Part of a small language model's weights.
Size: 10 layers, 6 heads of 64, MLP 704 SwiGLU.
Architecture: RMSNorm before each block, no biases in attention or MLP, normalized queries and keys, capped logits.
Training: a variant of SOAP for these matrices, 435M tokens, 6630 steps.
Each number is 128 + 32 x the weight over the matrix's rms, rounded and kept within 0 to 255. Layers, rows and columns count from 0. Numbers have three digits each.

# k: layer 2 attention key, 384x256, rms 0.241, rows 369-383, columns 128-255
# q: layer 2 attention query, 384x256, rms 0.238, rows 370-383, columns 128-255
# v: layer 2 attention value, 384x256, rms 0.201, rows 320-357, columns 128-255
# o: layer 2 attention output (transposed), 384x256, rms 0.18, rows 320-357, columns 128-255
k369:152143149151134152182118167124098058133133100143155178141118130133145217112129111104103142128100076137160112074113140178120148149106171139116127127138132112117162131100095146125125154161106103117193146084096073137102146104104102135151048161138168100092118129049149086153096170109162134119142134146160104119123149072136117140125154136121158177165133128160119148186118122124136112060096
q370:161141069165109132133176162125150144118087137147134129161085136182052077156088125186073122115178168137104140112118121137138135102082122170136140139153125147077107152179146188138109077183141150117133089103060140145144121112109097134147102085179131102158124047166119128206141246112159167093114046131167062145116119158172217087154152122105157162114072108114164120079101159156121137126165
k370:155143113110101097094123108133076108137114076184147136126129150104157095171101132173121105161103133065123141138118101145091121142111184085127081170174138079092138092098078115113140137130171131081144142139139134087096130091103158121160180136158145072090158098103191163160158093117176139077121167130109148154076122074136138158099143143122100125101115118100116142145118082160049122129140
q371:094182188146128043117130110135163106124159175079128156101143112152148144164128109156062145119113128130175162120124130117064077111144073146148185093171154176075174110104136144087165117069103147191134161113141139136131132148136165144157196149165146167106156090111152075098067109141077177164126111163161099107166178185148126096127123184097048057161089124145128151157122138134140126173117
k371:133131088103153093127131127154072130123114148113134107152136095192163093118139126122152094185141132138108084120117093160131137179089167124127133118151140139106149071149151131104194141157066118118102112113082165119065099135179073101135190179131140177159130137115174094103064184126101172160122099123114103135058074112109115153116102079158191165112126115137100149166142072118204148154083
q372:116057128109098076115124146120140091103124175073088129152076090187108112130059144103105123099125104103116155135139129114221117116069143071112116131147150103137103142111115096150076123108153131128142142183169126131084137129141151116102085107127141081123164117137103125153196098105125158107113075126113081124150075091115139123116126175083132094157147110135110165139169134166146172082069
k372:111125175113103114118158121197127085109155169151124143145146125143121072140140151121141026114145162143145121100187135123121090111113177130169136104084127128065148156062150143131170103129098083113126169135132129147142136125125126127113126122138137170121175130130191106143151120143131095126180157096113145156087172092123146166172162143115131041206112134067170141128119114085146165145130
q373:154144166163143163108135131097121213128039108149180133171188102119098117165104081115126139162221153142154108110135151097131160130130089129075127086137198119135107204172118144180085143149096084141176148152168139138105107131131156173165155076099098101170138117137119089118156145149149130154175137097169073178136084073085114157113146182130153101138159116141134118171108157140101115134115
k373:150171158117105096156155131076147096131117138092112125174090128006118169083075124156169151141126179136139100125176098090157162116128087168118146133155146111075118156127111162048160122166095133202127159125083129151154095142146158114160151150172161146167149166081155145129155184143065141135108097128095094116084126125158121089116110143110067131174097109131067173140145135028136143144152
q374:132149133176166168108078112060137100067104164127098103174178158136139061137136199130139082189148091110124123166110135117119097163125121142137101062137097136144120119160139084150077107169132079168092130082148092125110125121106119110141146084155136047117125126127147166086127101091107131136183061090107149126110155142090184080088110138127119134142109145159110137145204102105143127166140
k374:158122188072109150165080119147166153066162118096118128135109112122163157131156116120115150133093110092103046112143172127109146159131099184160100087144132079150095115185091143111199103114142111163139136154100136130135051141079141169105098064122130116133174124123164088129134179127152159144103163127099147100159198128082119147100113089118115155125105169135186181138099150103163181091147
q375:125165087110150137185089180150095089106140176178201177092142130132195157060143131083130128120157098162079094173100119080143108141106147096131131124130196127110103099105138065135066114130062106159198124084124126161144100136141087121130102113146116126151169111055126099092140160097138107147154131088152120100136133080090072191141112175098119132114120106121125121097133130080080141129108
k375:172139114116128071167132091104144097139158118101137140137168146120081076070087101101181125113116118088143122124160171075139137163155215111149105182084123112168146197123141152106164111196145097134123211128129102160155113138113126068138100121105122096111105113169113157145095158100135093136136104143147140100059149162109149100168121158074107126082127152188116115158129134182150109140200
q376:067100118195107064139126135105083177140100105168127108102107138119158189125047121123083131087068120159177162113088113109192168102169146170125119133128148065130101101117119089187082133145061142162122140198175099203125091087118088147097201183124196093150090118117159101061117130143127138157131083077168107111146113145196175126080148126141133074114131167110130140119172167087100173108147
k376:161130175198087114112133098159158174033176089139104165125134158113131128148166096131160089130139171087132093173158128136149092114111177109080185133119162113148137100135132141117103097144144114082203096100127120133135158139165153062182095088147146153156132111141147174114098100112125102121153171111090137144128095123126149110102117093207129140107140180098100117114191107153094142107142
q377:102105130156039085108065112098130136112106196188033071152154144084179104109099161153147146184114112179083135133134058077131135228191133120178129148090143166157121099150086115098114120138110200120136122134148056092105112117103139131103137091144118094089103073132141063161109103136129136101112162102120171140195114109152170137143094143102118145055170103149175162143128120098098150139140
k377:157128131108163107105135063124076137096133168125145146140148101130134163105102110127094115158146125141133122135146134034101131157088124134125143146105098128164145122097156126156090130077147117107061161125095146129115173133183106133179080081159090117156159169096117092114073130131095154102102216070151209134118086091172153149149145036103188128133102182103116120099083111117124156164130
q378:065128086130081112079110103113153114139132164132104105156070149165090175154083173131144114132129120146130104131111097109101120132135156068110089148149133136155107073100109144140127165088129149124094143168138096113119149120152166178081101095125067117113212124105174159093062115141099105049126152184132087136189146100148132132083138114026104163175153173105150080103094149159125104157087
k378:110153150113108071152084189112186122116173115226087094132112147132148115041167089072115081159093140081118118142137141131108127112123068118094072146152159131093100144129174158122128146150176157127119137184142134097136185120106095190104105131110147149174150093124110099153103106109137116109153144080127093128101096138154075130216131180169110105121102125156107149099123078075115109175140
q379:118153164113087061115110146152135180194168103135131171137216118158138174135157124117098121133086163098105141145109081141167097119144142093123201145087140107131136113117073142093123114145120119101132060152090171078172165152199130128121158135152153169124169106154151094065128126087125144103110135104133141150078085104123152141170160135097150132173096149104148098151123155053119105130126
k379:153190111128206120142139118110108133067133098130127126095114091107185100142151165100111099131139119157158088152097081101097188103093164132150115105133080135125142093137171169150086094092180141079128109157132111146152117149095097051136170188109122146140067201113211176133120152111142153130134123084160086149177091197126204186083176115139121124168208172132148115148150135167119121116090
q380:161214091096087092121080222059118100093116117166100102139110148115114214174081098151113109161122141144083123073175092132121134169105116114111135121127154088160123084139142153090135119085100125141141132125121081127170138156101123131134112125080125073115080167098140110140121033107111091160131109115144144090149082065124093077108079105103143155109060134076116095149069126131152079149182
k380:152129112091133109111121117126146116097095143121141168140081207078121151145125135188131149191112165124123188152147133102120127178119094159161152138126169083162088140147193111132176098157146117053101110099110132189109093119109133116120099122114101104127176153129155130065086108124165113165153098092075148087100105109166123146175152104127154112121086117122127136119134155156096115145105
q381:077094040105089123093136145132101119116097103122133137117135219134109185129121143101083207083097087140160087074225127149163126155132102173047113091125158217111128129075141131152142142162119092104139120122138112097169190095180073155093071107085090186149107118167098133167130133174142146110186157077141055091116070141203119129106068079132076101100164090177142110110071136113134122165133
k381:187118123091203095160158137117147074128133171141124163090125053113089152143097119121107098171101087136149093090085208139153065155100115106099130109148105073171159148096160114146152188168192149136133149090131116164132176194098145113103155156120137127139178122092137194147127134138178123108171095141085120087117111143192130147123185124121108127055148112112126115110149144099101072132124
q382:107115153103148106145123132060144105206156129119101078123149137136122133149116124191137108119170096136147142168134114191132146088087055149163095184123126139160157101104161207093140078118109171139131235171149131166069160124132169136140170075156143110147141115082112096126132159157157146148114133172157133099204102145077113133155142147171107157184155139171132151195139121167129062120142
k382:128157076116030159104096142203113071156091085121163119109160080116146148116115134127065153094093151099143126169113142173134127156156101088150124129160121107091139135128162117126142161109073103103099113103135170110115139130184108133130162136112115180158137085161114143124168183108147136113175082118133114120154123102154088171138065148138113123155105148117154120095207092072126140117105
q383:118144127099141094114146182149139099118132127073124076085114149095150133122169116106131139120127143148106147170115103166087213094184145217199043190053103122212078077099104117092124144101075048103098142088139071209099176111128122134123112050168140114148145160098164130129165169103099154107121089079101126088139117124149117094138156207129077202146167101234118120128133143116103135149108
k383:132136186140079165095094099122181124086153131098097154138108144148117112116071146152122123089126118109156126144131129116082124180160142080158126143066151178141129151125108121130111128121145141074118090187095100133101130121113086142125126139176132167114129144111140144078147149147108136100142181154084049198055109138108118158152177109091126171191110161082200093093142125050111089117124
v320:110124119134156093122145132161110153110201137138131152114149140150112123187172212098179121161116134125092182128069095135094128155152121138071126156118174126090156110136152110171158134149169098098162121157093122132120130176156133109111120110148162081134182146142120163132081107182157144173096148163104116067069128136121094234167075108103138139171085157162126092161133085127120124108114
o320:088121143111084151114124125113155175111198137095130092147142123087136122105156145089088137139105119124098157125123130150214081117151090106110196074111151150099145172204141109114104161143118102149073142142103161149115090130111167053163132101141086123062122098131126109127189109114084125077124141135115128148021127118178179176062141154135181126147072095125120109094109168157113132086182
v321:118165176128156168105060110182174037122086176104121139127185090163104136185115115114196142052110067058068104121180224088138152111124120129151158092197163129216133088139033124095040131115171129093182083131205096143123189185079182214117091124176158077093083158083153143111102139138149094180157106157142071103122113158109137099129115124104085175128120156159158094127127172094143132125102
o321:150099154188109124190094075117073126057100070148133146163119193142212173134172155109122108128113142094124181093168105131116149073164144115177132184104129149092122132137151147106106172123112110090191127077108097150174171137164158150070145098134112096171068110206078044127152212086139112101139135094134175116165100111106105151143166150090127134132064142125143186131112163120107165092164
v322:167075176111145174167158163098136135047078174155165086203087124129111126142184165136201135077138170126111103163144095096181159106157125150080119170152125120192182088113129113128087076061125159101192099140132139094081073136136150175103109102092108111143141136170091165121168121104131126130161088136131145161142130129142138140160159104132196114160055130090092119140132144155134104151085
o322:082186095171090121136098118159108115161161168098183080082085093084182108124113159164109210121052138139102114108126068094076172201108137156114182162120095154150107092175168141113149136162096117107135095081134092112165076132159121121109124123162129124042082155128155130093088120092131135166130130120101105108064158122164143124075159089130114135156160062119147168158146072082192131098149
v323:095167120112143100120162124106142095127145117151140084115105125122090115111174087078099152149138101063108172129178166103122198112118209157144166171119136229073125123109095088195169071145139141135121144103178138163197120149093113181096139141076118048092103075095150126131113143136100116148129098026137114190110143154096198162170120088160180113094081133166118164102160098134089143162129
o323:162154141135102084170135105168160145179109137133117143126182167166122124101053143107110089109114150127110100082135103116159197132129171135118146112156151159209159145164210138126058156108073068080144111092102131169148155161141110146180195098126114147092076180160095141194066125135177163092122104090094109037110149160091104102155144155099144132133150099108140104128121136140117135118152
v324:136145140135134118122132171039110168178124089136162102125100075155109095186099127077103120212133111084118196055190129085138076133095132107086087130100086168108088135143109147161173171125097143120159215191173116117121135178159131180070125163199133098141123049123157120197090149149122129118118119158089140145085146094113105132181183106129153169121085144102170175109142145050110185155140
o324:171189115136200135138076111141096124086143173108156162135099168115091103080130112056106095060095132119074088096091059128090135068155161132106096129095139114151085147186184160096093128163097161124177128171114105162112093137061139151164179086143197121093149126159176119173160123127162120113094128193139094154029122150143150119126137117085146143117125120127131119111147108130106149127122
v325:198167153165136110125106163117130090058076162112151123129160188103119133147117155141160134166145124132153094130133129111187125138119178130181091110106149123226154097114157127078156143178110129115092096033130152149142097120144119157105181118121083106184127126149140149170154096118173174111132098104128143086083120138143155096151174151162165171163148120148112108156118113169170127106110
o325:115105153190194156139113084150112095102150158050203108137109130133148167128103109105110138085091145057143088145109084144078185111096135167195140143134118097130117109069076160174101145136169122129141108111099152136069074178110076172158116140138125150183156101040118160161176147118056140072125100079120176118095097148129138125168149088142172144165170058190091112117119178119105196118093
v326:157163159163086106134147170137143075109058145100117111171079079113152139181098075150153086162165131109116091134188161093172143051147140092138135068134138054111129136122161141086123124176169064158208110160139098153157077120157136080126103097167098109116145118112159135159138125098141166183136167093140163095119130092144153117121110114107083089062113174110148048057123114150150075045063
o326:099103193103191081132150180142074188049161102175106124103172094121143107114133154172112092126063165146164154168114101102137108129102129178186161104063080128171084140168203136175184148102144122100129124097117112116132174141173134158135097104145128069096150104155111132148085157095167111244107169008079145156151148201171195074114151130194150139046138179147114169105145132114072129159106
v327:150096128093183067153125044108175137192140108154129155091128114149069156131137146124135117142110198114120175105118136130191167120148120151112158159113110119112150110136129077170127113118116099142188166086165133110108180089110109130179162071159145078161157098134147159163154082154141129156093080154150095150143152141134157141183101092080127161118117188165206135165123143116174104147075
o327:158140114129175160103109127116138151120111111127179094166087125132146155131132121086119142159151090089131154184109193106101174191105142109104111107107137104147100124167090108176141174181117170136057095043119137113081171132115190087142140077050110152096122169075093104080101158134232123171176134073166132111093128168161118138118107163172094092129104208115168157134115146089094133154144
v328:121107083094088171080086095138100159188108165153174037155111134155127148106194155088049109070143143045177152157197103112133115129139139167114104084138117133183123082113111142131137131129161115108139095152152097077079068147194122102128119179120175125113128095192137118035116138135143169170136090128130077128147121153076081139149132089088205144118191121174195122105123162085110132201116
o328:146134127188063160080153179119162083146119078100164152072118195133173159113179209089107118162100178114136108094152114150115186160090098122143100127158100095144146105090148135101178168157118116193164111125181175113124134126133116135104114040076179196094109118103151083128156136120143136071147127128125125095077100170173137164072161118152095151105096129135098154156114123108115117098118
v329:142133084148130108106159119162163132117131144139147131118125088139097057129081093100164155127075159116091108186098175130077097103173111193124116125158104103111074083130137164176036070142070083170120134152167143099116134137087166098134165135132106139098139114041117100175151166120099105118159115135166088056097140172174108119167118089121131117148150133111121134117091107143146152177121
o329:159150233140176100110084095127170148113090096105151137123180181143141142131147118073169080130125131155159116175161116086123086116071151138104152110152109094152120146084178113143161133162109159146110098134106078154151189122139142197135126156186110065133077129138130174112078143138120166062181128096097099139143162180150139144139080120117092090156095059107133090093152087177149156106148
v330:129045118142071138147089116126130108108094108093138145119094154111126125135154116150081188137104099117112111150104097133179146180127077075125105110150174193153084128059118131139078095140155136117083152081144154085115091110127217104139133215076133113157161082141172108089107126107216101150117140183168176178089098203135152116163087132116115103101125145102128076087104118103081210205193
o330:057071087204087129124112122099171090064102113123169119147152110123093088135159183128168119161080139127154109154083112133084163170110138130080155127158081144146112126112167110088107133116130179149134104185173149170183113104206161147166118101119157129149174137151148124143121135153159060092116132092092137120145072122171138120123152098119199169107138144106170157121134125168100131115134
v331:117186134170126100156127178139138098118143088129102147123093093161088106164121197103096121082185134079135167122122200148092141213130148162149103114134121115107115159131121140141116091124099161131137143119135159219130149143097187130134148111103138173143139094126117113153124036127135070120065101112172138093195120082169082117109130135097101122112139056104118149145093186189119095137094
o331:101073185155139155123179104108120125098144161110107159154130102146130122155150176109123109148142127095140158118174117174150096107101121171148197164191151109151179092118182110105084118129182095072155146147070126138174172100090114157162110186132127125131118115117158159158149165128145152174163060086224159167124164112087118110147092148187107195109109146081136087137143118143134168144150
v332:146135106129137166085222133146075083168149130088095129111140182095179101090127104205072136107131087103110164096113123100123174138132125135111109175088178162089095073118106149176108136095122136144155159116152133142132153093065094104154161097122147111114048196176151199102100105139152105131082138096125193075126167152089168066092123149117145103146213074187120151144116192115153157162069
o332:174149149122069128115171138172085144205148089134128156137126164131118152071090192115096169161106102105100126138211120132106113128054070147148114113101185068131070170076092179123149156085130176186087118163122144104150111107143117126127094114134103092123154124147156133145142073191113137163116113122141069117167141101111060098127141165132163099129099077161138169183113156128135161154224
v333:072120107119104111123138111160171107162135120098123156096114099078149118094130131141129125096124186117093164101168115143139178128084114128038126104078138120102137129157125141097096134150072167137126101141132096130090180118143139120152141098149100131136109133131093096181121160142119144122145107172118141114123103138130143155178082142159122106139067124129139131113117154116128156133129
o333:117111142175126122103101110130182126125157143162167151096131157179115173126125116114094162170140101104109137110128114114172104115116169119095119110168101130111074140140120141136123171142114159114112150097172100126123106089083134064157199132151078120154164153126148097111100164135144111143097165153143151102149149174113208198186192153160137142174103171089093089154140103133137201159087
v334:153160091089164159113065113153131090135192103188195084161075230152136109088100099071167145149150097137086139119151097172179255143138178114124098124141118134114090087145127115119187207086141079160124119074083221158136054096090166069164073123159095158124098223093108171108083101124156131108135084150033150249148152126169119146135115115146153178148146157157191145125111146137106099131163
o334:169083147179146172197154206151149125152171133173151158108047077158162111093068090173121064188093070099134110138110150060169130121128080124154182106139117176106138147117143112142170109081068144068104112107115159109104093126175145078099184133159153236093155143037229136113159148149093135096164136131173173153137145107155198186087130121113165127142105034158083131141100147124156141123119
v335:106135142177143137140156130110085125176137142160170108134153165089125108109140126071191120137134101103168141140086136106089126150079174119156132046095171159126116150092098102118125112046098111085110169130134130156174123207047114187145115088134180148073124132130147118125124096147168123165140129108181121148136115130092101151099167110145174142172090076106174135132119118154123109133162
o335:160139099158136167115069207082160155231133131128172133095153116100105125150068106084104163131130158188157093101134162127152159130131132110120106068104133110076122138097142165141093143170103105073121110095164113115103118138107188125167090111114127133221135129132082122169120126122127115151109079163148074113101119106106133157170132090045197146121067154139124164092152169104109106165147
v336:124110088172133160143120148122174084037095084123185077132065111084111086197141131123134150142115126062129110123121171181141171122076145174096159121121143206090123171155084095091136097092093178116147170153143146100119117118166131131164175183143078104086098092127135133146080161112172146112185070080072121087117084057103170175145114161135133163132133063108178069092123121077135138118109
o336:135122104159142164096099110117128128100088149099135117153174127175066105087093143169141113142166230150127170109114067109120125114073072132197156142131123126126119180174134141126106197170133202094181108122104131092086104170137119174121079092196132126029030140129135035104141154149169119073156105153124172069159106121123153116153131047091191145167089178147145104121101157150112148158116
v337:161100167120123176119143182150067120124110133140162097124114094134116122166139165103115117146147108165108133160111138085162113153117140072099071139168092059112157120132183109154137079116156128143117084103127121134090130110107134089167140117190054115122145127180094111108115078141138148113152104171127156069103120127145090126070101100093141139143114129146129103152144126089083137142132
o337:187129132142110131084103111112124114098127111124189124080152110118135055130096134166130097092122116123095095169173124136125150121132162154064110127178152083154123138138094092105138119127165124177105201115099158109108140157131150092114104083183173144103125054138157121124155070130127198191144190157103124125142145072145178177111135124114099160103095114176128148156188104114136136115121
v338:131174121152124105123150142143148134158117112119140163124088094116124073078181113092109160140155146083115112130152133125113115098134169110094132145056085143163100122149116169139089185120027133141102147118132094152128188118094168118152131147192178147153123154091060159096150113140088114130137125145111102159117163183088126121129113166151132185149160171110167125153163119118133145083187
o338:175129161111150094118075143126113091140109159131208109115153186139111129137108080187145120118109106173136139125175141082105105204172132119117109124103162118159129134179157107143121131180137174170083157117143111132177150118108082142137211129116090099128051128125129140116131192183099089116139120106137143157111175125118098147138159069108105132128116119099125096185147126169160136151151
v339:052130132138125136078154125103136131086105129130080115152101096108155114154139149217101109118213135139168113161080123080128091127081101126141119130142137145136190174136184111135140141095055149067153098097107136132111136134190116099052143165162106126149145106109159144181153157077096153162078182151166094104156108078109191167118145106164095105141146146095028162158126116088100090111127
o339:168162081099119125197102118131113146145111128137106138131113131083116067056088119127087129091061156120135119173091108168100147116168117109133174087154136139136120114100133189138133155130060111150160139078122169117218131124106031116126124134183123062093179111099061089048148095153115111126103085088168141111147133106127171115094139158107132082127117120072108113159100128187166221147131
v340:120147127075089110126098178122119109085094175081106140161110125106159152073117116129076100106163088105166120137144114190102126156119097084135134100091150074198156083150116151137031101172053161073090099097077148146152096119095151143108182142116130089172091149170082134138186121143145169181131143162069155105101137120152163135108187165079142178126153110103151117090116124170155118223153
o340:070142142135112143166105112176101088149072127156148109118131111094178140145146126147160195117173095127158099119127086107142129162156149176133106139128153145126094162060071168167108125148169111118147096133060078172154091136135111131126115132126112118123128090164097108073115129143163151063045081100185083100191090148193134129098150126161120165125103113081135096094145095156167120074164
v341:144126125149160134164134189155088108141091149169115098138172112150092126109099123128120160149094117148081127089132164087118139081104145125102103136103120090109163180117076149126108177171069143134109130176191138210130141128125096131163170137146149114051116142095150197153159145132083120105142095130097132122078171138146071194164135104146135142110151088106158196131062207069065133113145
o341:166090070205142097143135121112140110125094147102096166124109165125108153128110123145116126084133038116123033133098141128158128113125067179178126174127099071141096092168141147109167096122135135108114147162112094143105137087178104136138131104099135149161141149176113079113096128153178135160233126151131073155142098108175085146116092152138134136176080119073130030145147127139115113145130
v342:143180142167083170131182151119152118137166042108187097144113116167110115088120121087123105110123099082100139137079081190155151070102164146073112131121148152119070136118119199141109157122112128155105134136084074127086177185176094176195140149101141134144201146118070203151200124195099212125152167127117131079095135114145146153056058186141118153152087085137123189130102157139106103158060
o342:062103143127160097065071104087054166179141122112156141121138165153058094094125135120131106171196119138106085182178096094137101131181107169121133066135093154092081130097172149106117109135129137121132131058149120116096088148165094154102174149129126156104140101195215138106140097072163113144193084092102093144196134100165132149126101126177150144142132149121153128174057062082157133211028
v343:085122122097151150155122132111136122164095158095188125146182118138176060204141135100137112140133111150129167112082120118126177129072089125075123124142118071176165158144130148168152181148120100141151116112137133139073109151107166150117107106111096072122125188100056122125162120104135115123061156119135173126109189089081105168104103108109139138137156174122142152143153065094110145123170
o343:139201110111117104132124153132105145073128172137136113133114079133134121076139160112139121114139111148122118123119116134131068147114151141156129162132098113128143200115167150140121121141133082140145090165070123163120062127103136096137142096135131156126107109117121188160126114201160103088165158046153126187150070119121143138148064117121178167119082062100084149147140151192162125132196
v344:106177177118120164099107161173154135105122146175170081128120148126117114066142103057083119126145133118117107075147096149186072155123075127136088115136105141169113152105108089103073173127135120145126083157081124130142136158127122127075104145053076124084090126096150133117081152126139125165097129141053046124183108122126144151111128133116163041135061043166137088090138104149127129135139
o344:196135182131173094100131133146183116089072187118108200099191155119168165146159128121120099070087119140128170141155138075167117006143114139130137159115099167095119134121146125162065134100142102122077088127186158192110121119172156103105101102124159065144120130140149174123223108100138148056070085139112132110127113122182169098151085108113122059143129102100083121107112173108138121085085
v345:087099078097109101108095149096104119134132183133161138107171129168174120147154129140094111122158163197122115150128096122072152095171099142115112131112183068099096147137099106104193163111149154089127203096097104121201167066126119144076106132191127114161147140107131149080102160137091180150129161164069176036096101161186162100109126025139125136128107164134083152097125145091133175110209
o345:143149129107070133106131183083082123141160116109172189121182098121098163147163163065069128151179111072195141110116132172103178123206155135147158144109159130097095144092083117120104117142111111065104117117149163054185128165194106123138099094128086183135179138096105139087118099095048177079119172124204194123123136143137147169144102097104145136175183126170163104114129174134121161130116
v346:170112121123089077136138181134140133177178122150132126113140194120119097077106091115092109201130120124121107167127076173138121125161088129064115118147113165123135116078124127135215103139154147119083180146107150158154151107109069127158100188061090148166124102118071095189131160126088087122142150184144179114171149178099140134117189123129148163175137112140151121142131125084141132127157
o346:133114112135143148105166150119166078185090154105100180119155140135160153119163153096117179140094145103081121186132150085107091147138149107193136054147114086145087110138132119116159077114113128124116133109142173136139019130108117117118171153144107163121182105169195151092107098079106115080101169173170125123171127101145171148151145126112177142096107139085120101113110159143085079183162
v347:058115062120072136058083106145103159095162111125158103135110125096169132183165119086183104202141136184136184131036136142127167126126145106140178109164158169106163131076130147104179108152176118175114116145122101154218113139067095053132131158118117079194139065111107084109115092172068138118159153167068164120070126158146101179159145094142144136108156100090109103160111085077166089122096
o347:078117054083096130110119139137152150138157170074113142097093128145164094105096145116124126115140106064095167139105169113104087131141091142120056127105110129103125121123166123139114141166108164115162173128111097061108133171125179093174096172183124208113077119112141139175153103103120142128095143145140130138127099128157108154123069131100156160214072083070122098162153187123085098153177
v348:136148113120116119145065113140163089147060149152149179135098119151092109086104135177132089149145189083110129133138158162158091146178162089218146126109080146093147127175146105106148149136148071124108122095134142043145173101134096138149127125109190191076121089090135084122164113164100147160141111124198193137109145143138141108066093086125165113170110165115080124145146065137116154077135
o348:150122178087182131120145132154114148098143176113130120100167137100134103142131137115144081116138136126127101147102109105169141143159071146080132101109117113135116133153048105145192148113056157221100117120134128124110131158109173147133136123122131123119119153104087076105086168117081184090052089154110173107139125056064073152167063156157137136073138114073109154123140133077137070177087
v349:143077152154113180080132125143131183078136146103126153156169131094115188150142109123122074161122136123085093130139070139110169094150102105143116168147163131211125148077060122087101126115080096154176142089114167156141120106075159114150162137105191171134065174106109158149103054141172120154153137126140096132139140124186112160132109139112145143188134169170193120094106155144133159156162
o349:192183124175084139126099121122086086195072125160105096098113091068171126137127108178150135139161154091161131120111099164163111091153130107144156185120160148121122146109164118152102112107131171133106077095155096129182087119133151115059112176095115124153166133106128107117132166104117096087160154148104144134111150064149119223125109040182185161131129109122161039108096128093074137104161
v350:114143176062152117092154142125105128116150104162117067125159108102102108131100110149182145146082139045110141153095095109159135111097147107169190125148177162009117171102119128154133114074144123115118106107106143109117126071159128132097113137137104138130128125130113099076071128156157100143148156146140109145133118109107148108120115138035133141117132177150115110090111075106150162149138
o350:156120142128133167163116189178066119082102119129075158147076106140078144141105082096119117170116097157130125108168165152107200142169090169137093163089094167102118126206124159106153141110140126098145113119198202181104186165113102080116083139091161102100090135134112121158100048144145118102063199137132155138052182133071146116128118156125116114063130083195147137134111102093124108142122
v351:098164109138110101143153070129100101147126156130096081131121142106110156164173113100198158148151161086132161168158136072105128163110097089124138167119090093128097137136132101148079142153127145117192051095072164099121151096142157140125128170085077103108199072109092098145083140141116061107113093104114099212091148047169143106130065124137120162085128146166090121131124100097149131121163
o351:110090178129154194080130111172118069182154106125116161146150137085136139113114145114104147126119087142132151105061169142106114163153143099120104102134146139173177143159107113186114102089175182161092142159118106140085154143157107078125073140125133084102152157174115132189184114123169152102134110138137173142080146101114082148079118119145185138100137141128125074086135139180182157150178
v352:165056102102147111125160094089098179135173127131153131148105152155140164107128131120138118105111148099139174171141149086028146123138166124126142124153134176102137096144111123099108156114141083157132074130061093084162148085116145174117131147220109187183115117131113114130129110078133132100128152105142170174139114092173091119144097127137170163151140157113124120121146091134135167148149
o352:057125156076212153129123117137167095118091099136110119088137163195086143138107107206132135153089095109104097101090147105116109189137085111126118147127147125087103184087133171139084135134110107185149194174126144098147135149132111167117102109054136160124096164108090092123070097069119128174209140135123160069110183119121098176149094087135151164099153111144135072081164147152141115100136
v353:109131166111132136145170074120124121109134127118142212152124238083160160163212112130181144172173112153178203160177049141104093049166092079049152103135135111216088177120124117184138124057133085108086144207189117139123182111159086080104071183075124129122142183135143098147118123120181120070117137138149126091158087180166134113097115160080126120110077131150153059113142138188077116149125
o353:091132059151103164071180177120122083135167130095180108101168134111110135132107161100075158090054146147162154104099147046126082102159175188102112127074138108186143220182095149032101103163169098101145119150140188125166109137206131104117162168161124148058151175190147158161072100113107142156080088100098161135113047094122180133056134110120099091145060150104170120132101104156146137112147
v354:164098099089139164153199107104080165106074135086117143141139117099106154067134151130099142090180154150088143125143231097143108075092113078150175108170073148157142108135124105116137116146168182190125149122148154115145124157136119182129148105130201077057127089104101133080132123144195109159136097128119161111135170093163130114116113166155123129111199132051118091112172113118101071113108
o354:135144118156125155133155087115138153182087132215082121068182089106107066066099122138130134132138156148136150109121160193062104144108137146169091128106134156128088097094132108096132093118183118145116073137107083125210121132103116085154164093069176160151092074137138113136131146149069191163168150129135177089155064126095148115126125186129124116180121104166091119120153118072167148134144
v355:126107120097158115135116171149169160114121117125196128130218080128158124115109098127161162112136161134041158145097125146075156143086187067127159112119122184139093101125102108093137074186137106130150156190111148148145204077113116188121138159217123175124178094146120210164116132116116130088119082160119108157120104097146146144134074089095188153119144093198152111157133093130117110092184
o355:131123131098146163179098119089153160114161198119152128102109223151114117147129136116097074116162089140123172163111171195092108213101144104131152165148104178084089126090113062155121165115129138110140050202115179074107121159153100158105149079129169080131119103114132130179130129122104108113145133177148160098097188100154165144091118102138169149130157148104158161085180145097128118140130
v356:103171084150104106064089120079103092091115191181090137165050029122104152093127074121182098139174118155126096128177146160064151207096156147125091129095075146118091138166113177171143187171160164130126084142148082135128143095128122086157134086138149187075167120138086122151119114108101063137123150106144122115046143140189073115171121125167142130151042103157089163121121207167158103129138
o356:148096138143073143163161070168155096099132116073133149158125090163137176142200098187132053144145040137131090134083103084182144123155083123165118099147141207189144122090129127095186160161148144122142159140147189107125149147134130117159110145120150137104162141110090191122104160094115118169111097162148045080098106162152104124156102178170119126077201102131172139121124141126117116222160
v357:130145114095140209123133082131159117121216140172150172106066119069187099191095105109144130094112112178192158131168145079123125227153100144104107145108079167163141156062138076138136158153096149146210136065191184153141131170138086106132164194099137114088194161138146117179081189117073137132146116166136145107110176097137126079203153122174133160107120108167073111172121144167100101074099
o357:147092170099091112141138160104103122142109145129155127071150122136090166139145123206137049153089068074083125165099108161159190135112150162112090092122182142172149131208125213115141148135146134110112165095128089115080116147186131145079143180095140135068099173102147109123106147197164102141091141098103057117122148085108171111112090122135113106205161140069129107155104151109142103111105